config.yaml
num_hidden_layers: 10
hidden_size: 64
num_attention_heads: 2
num_key_value_heads: 2
head_dim: 32
intermediate_size: 256
vocab_size: 1024
hidden_act: "tanh_gelu"
norm: "layernorm"
norm_place: "pre"
norm_eps: 1e-06
positions: "learned"
qk_norm: false
attn_scale: 0.177
bias: "all"
tie_word_embeddings: true
parallel_block: false
init: "trunc"
init_std_qkv: 0.051
init_std_o: 0.0114
init_std_up: 0.051
init_std_down: 0.0057
optimizer: "soap_variant"
learning_rate: 0.00727
beta1: 0.95
beta2: 0.95
weight_decay: 0.089
lr_head: 0.0135
max_grad_norm: 0.5
warmup_steps: 200
schedule: "wsd"
decay_fraction: 1.0
decay_shape: "linear"
final_lr_fraction: 0.05
batch_tokens: 32768
max_seq_len: 1024
doc_mask: true
train_tokens: 100800000
max_steps: 3077
dataset: "wikipedia_en"
Each number is 128 + 32 x the weight over the matrix's rms, rounded and kept within 0 to 255. Layers, rows and columns count from 0.

# layer 6 attention output, 64x64, rms 0.112, rows 0-63, columns 32-63
[[118 158 126 117 138 139 124 197 102 165 136  88 165 163  89  88 151 125 107 145 103 150 126 119 109 105 141 145 103 167 162 138]
 [123 101 105 168 110 136 156 197 131  68 143 175  70 149 167 146 122 124 134 160  92 120 115 112  78  89 139 168 145 151 140 185]
 [118 108 133 156 116 120 144 103 159 133 133 128  74 130 167 106 112  81 119 138 143  70  87  77 117 183 135 152 194 182 148 110]
 [117  76 131 141 164  80 194 152 109 144 155 117 167 155 200 154 173 168 115 136 102 117  96 133  99 158 175 125 117 142 113  83]
 [115 132  88 129 114  88 144 169 100 148  93 143 161 156 100 143  88 101 104 167 143 103  79 133  74 173 155 117 148 113 114 149]
 [163 118 181 127  75  89 115  87 144 135 131  75 123  70 133 142 135 151 151 108 149  34 140 130 139 120 103 129 112 108 112 145]
 [187 158  88 119 112 141 119 144 108 160  77 138 133  89 119 148 110 119 112  82 154 137 142 122 120 116 151 126 121 124 156  69]
 [112 135  79  60 137 168  67 126 102 113 179 131 138 147 117 134 148 166 128  96 152 120 148 100 194 113  91 154 120 111 109 184]
 [148 123 168  66 167  90 212 142 126 145 155 176 158 176 158  72  42 125 178 125 161  76  98  75 151 145 108 117  93 141 110 131]
 [160 130 127 146 181 149 149 115 143 139 104 169 102 140 155 117 142 181 140 117 141 134 157 142 176 159  98 106 132 155 150 177]
 [ 98 137  86 139 161 152  97 108  68  88  86 115 134  88 238  67 156 121  97 163 125 106 130  73  84  91 144 128  96 140 169 115]
 [183 124 136 128 167 125 145 129 143 148  99 119  90  92 195 120  81  37 177 113  84 142 128 139 186 177  90 162 140 149 167 129]
 [ 96 123 154 109  94 154 137  69  87 128 136  90 186 162 110 134 132 149 129 103 112 142 172 170 103 188 136 168 171 166 148 229]
 [105  78 188 115 171 147 125 132 147 113 150 141 176 129 176 137  72  88 102  73 137 179 145  54 109 152  74 113 145 125 118 156]
 [ 96 165 113  72 133 125 153 154 120 132 129 102 160  80 139 124 125 167 139 140 112 133 182 102 107 112 138 136 176 168 107 124]
 [159 132 102 119 114  76 146 117 131  92 185 122 209 178 108 169 134 203  92 155  90 151 145 129 147 114 194 179 144 145 202 145]
 [131 115  83  96 143 134 210 138 134  71 169 161 128 123 100 107 159 158 135 122 124 125 148 165 147 140 196 128 170 100 107 119]
 [127 160 102 129 105 147 145 151 135 157 120 117 131 136 111 127 116  57  68 136 142  97  95 139 156 132  86  95 147  54 154  79]
 [117  99 159  62 189  82  57 125 140 114 162 148 156 158 136 109 132 118 123 104 112 152 123 105 126 168 117 188 142 124 103  91]
 [109 143 126 103 144  99 161 113  89 156 118 134 173 183 117 119 110 169  95 126 157  87  82  61 176 138 148  99 136 136 136 150]
 [106 186 154  82 128 165 142 159 125  77 100  96  94  88 147 141 132  79 212 138 142 162 107 125 157 188 106  32 157 125 150 124]
 [149 174 144 133 113 134 198 118 110 130 182 106 132  86  99 136  99 154 102 117 100 128  67 139 136 116  93 148 126 181  87 199]
 [172  84 115 202 141 112 118 139  73 133 163 131 187 174 158 129 139  89 133 151 195 174 109 144 124 116  43 162 180 162 109 144]
 [104 102 200 157 168 130 151 135 196  98 163 116 154 117 160 107 147  98 119 135 124 127 106 125 133 109 122 163 113 118  95 155]
 [ 88 205 153  85  74 107 117 120 121 115  97  91 171  83  90 190 123 143 124 147 162 139 147 101 160 179 130 192  72 115 180 203]
 [135 146 176 150 135 148 162 161 134 139 158 123  97 108 131 105  97 138 109 125 153 173 128 157 142 122 102 150 138 160 105  99]
 [180 119 142 144 162 131 126 189  94 121 115 139 156  83 135 157 167 137 137 170  63 104 122 119 126 142  92 151 130 128 168 133]
 [106  88 108 118 112 144 154 110 181 127  62  70 139 116 157  82 131 109 215  80 215 104  58 173 107 141 112 154 117 117 152 117]
 [174 138 111 115 126 154 134 153  87 128 104  77 116 101 127 191 108  94  40 116 123  59 165 175 166 131 139 137  58 129 120 153]
 [ 88 105  86  99 163 164 119 114 144 147 122  51 188 176 122 118 151 105 100 115 129 133 133 144 109 100 132 112 147  88  80 112]
 [168 152 163 118 143 121  85 121 133  74 125 113 138 144 146 135 100 151  99 107 154 155 139 123 177 157 177  73 106 137 160 135]
 [104 183 134 140 120 112  85 198  50 127 105 181 145  94  65 123  80 175 133  81 110 153 136 143  69  99 105 166  88 170 188 165]
 [156 162 162  84  95 161 115 109 158  68 130 169 170  95 123 125 123 102  75  58 135 124  94  67 168 163 110 164 182 109 142 127]
 [136 191 150 169 119 109 122 138 164  98 169 104 152  72 125 153 188 120 169  81 183 163  71 150 110 108 165 197 104 128 165 120]
 [164 165 233 116 170  98 107 165 138 154  83 206 124  97 128  64 102 111 124 134  69 112  77  92 140 125 119 119 142 140 199 158]
 [148 128 116 181 140 183 157 105  77 104  80 155 100 101 106 135 169 110  89 157  73 127 138 129  84 100 149 151  98 138 140 137]
 [126  87 173 142 182 174 119 146 160 144 122 152 150 102 187 116 110  90 125 119 167 137  91 173 173 138 140 154 130 138 124 135]
 [126  79 144 109 133  65 139 123  89 142 108 110 119 109 159  36 170 130 187  99 146 139 146 125 115  82 119 146 133 131 180 132]
 [122 127  80 168 102  77 147 134  87 107 130 125 170  93 187 125 198 165  91 168  98 104 156 142 164 177 134 186 101 149 138 124]
 [132 116 190 163 107 164 109 104 153 150 154  98  68 128 133 147 183 145 133 128  93 106 101 186 182 119 118 140 106 139 112 115]
 [178 120 181  78 137 201 145 164 136 122 163 114  91 129 107 134 158 173 140 129  52 161 129 170 145 150 184  91 132 103 139 143]
 [143 119 118 141 107 112 153 126 138  58 132 112 122 146 164 117 139  91 115 132 115 144  66  79 207  75  74 112 174 159 119 100]
 [ 68 129 141 176 122  93 146  98  72 157 128 141 130 108 192 107 164 113 153  31 177 132 109  91  76 117 134 173 173 125 199 114]
 [142 173 123 152 137  87  98 129 130 137 105 130 186 150 117 108  84 127 125 103 110 143 107 178 143 142 137 127 129  95 152 135]
 [139  94 182 100  99 130 121 155 188 121 105 126 111 151 128 148 140 152 159  81 122 166 118 122 168 146 167  97 163 148  71 155]
 [163 102  99 129 117 150 102 142  89 138 191 155 139  69  84 114 156 114 140 120 105 184  70  69 114 123 107 164  40  48 128 114]
 [ 85 111 178  60 118 147 105 155 142 128 127 110 158  53 160 148  79  61 166  53 211 126 129 110 170 130 158  84 151 168 176 119]
 [175 102 119 119  97 207 118 130 113 120 165 120 116 147 148 125  86 126  73 157 153 121 119 124 161 164 125 179 104 121 154  60]
 [163 127  94 153 164 153 137 158 189 138 127 114 126  59  88 150 150 121 136  99 129  98 167 138 114 107 154 166 113 156 116 115]
 [125 145 182 152 125  84 129 176 153 136 121 202 113 114 169 180 173 151 147 151 127 132 148  80 160  79  73  97 139  86 172  57]
 [160 104 184  70 136  90 118 139 124  78 113 129 155 166 136 105 114 145 167 179 101  73 130  89 189 114  61 175 143  98 129 164]
 [109 134 167 182 106 183 114 131  74 181 121 187 154 185  98 139 109 142 178  92  64 124 114  70 169 126 146 151 128 145 167  98]
 [143 102 151  75 131 110  68 138 125  52 140 145  88 130 108 101 173 113  68 173 136  88 127 141 170 109 103 135  67 178 185 153]
 [157 126 118 133 128  91 152 162 174 156 148 139 158 139  86 136 118 129  93 163 127 151 101 114 154 198 205 109 137  87 160 126]
 [138 200 121 128 115  64 118 125 126 117 157 118 137 141 150  78 113  56 108  93 208 101  87  92 118 166  78  86 142 145 119 116]
 [ 92 128 156  81 106  84  73 145  82 124 189 198  61 105 171  71 170 139 132 141  88  80 134 123 113 151  92 172 148  96 164 150]
 [169 138 164  95  94 129  89 221 133  58 124 115 137 133 109 120 117 151  88  90 125 112 127 125 120 156  45 117 145 107 122 134]
 [155 129 162 117  98  90 114 183  58  58 179 179  86 138 161  83 157 122 109 141 101 138 128 127 130 149 215 132  78 137 115 110]
 [146 163 124  77  90 139 133 123 174  94  99 136 142  69 171  88 172 171 138 131 103 153 133  90 117 128 110  99 119 120 111 170]
 [101 138  98 154  91 103 179 109 111  51 178 133 141  76 126 160 108  82 136  90 187 111 129 193 129 173  46 146 105  75 206 105]
 [137 127 122 156 137 202 120 119 154 126 117 152 155  91 137 136 149 136 185 178 138  48 149 125 146  31 130 107 105  88 169 122]
 [136 189 110  73 192 178 181 161 124 175 108 192 185 130 169  86  98 167 160  26 149 108  90 140 126 124  74 152 165 162 181 156]
 [ 92  92 111  69 123 110 126  60 140 151 142 123 144 120 123  64  73 124 127  97 127  96  73 156  96 199 166 110 122 111 157  80]
 [172 124 183  93  99 118 106  44 170  94 132  82  56 178 167 131 103 161 114 114  74 162 125 136 210 157 164 131  97 137 129 112]]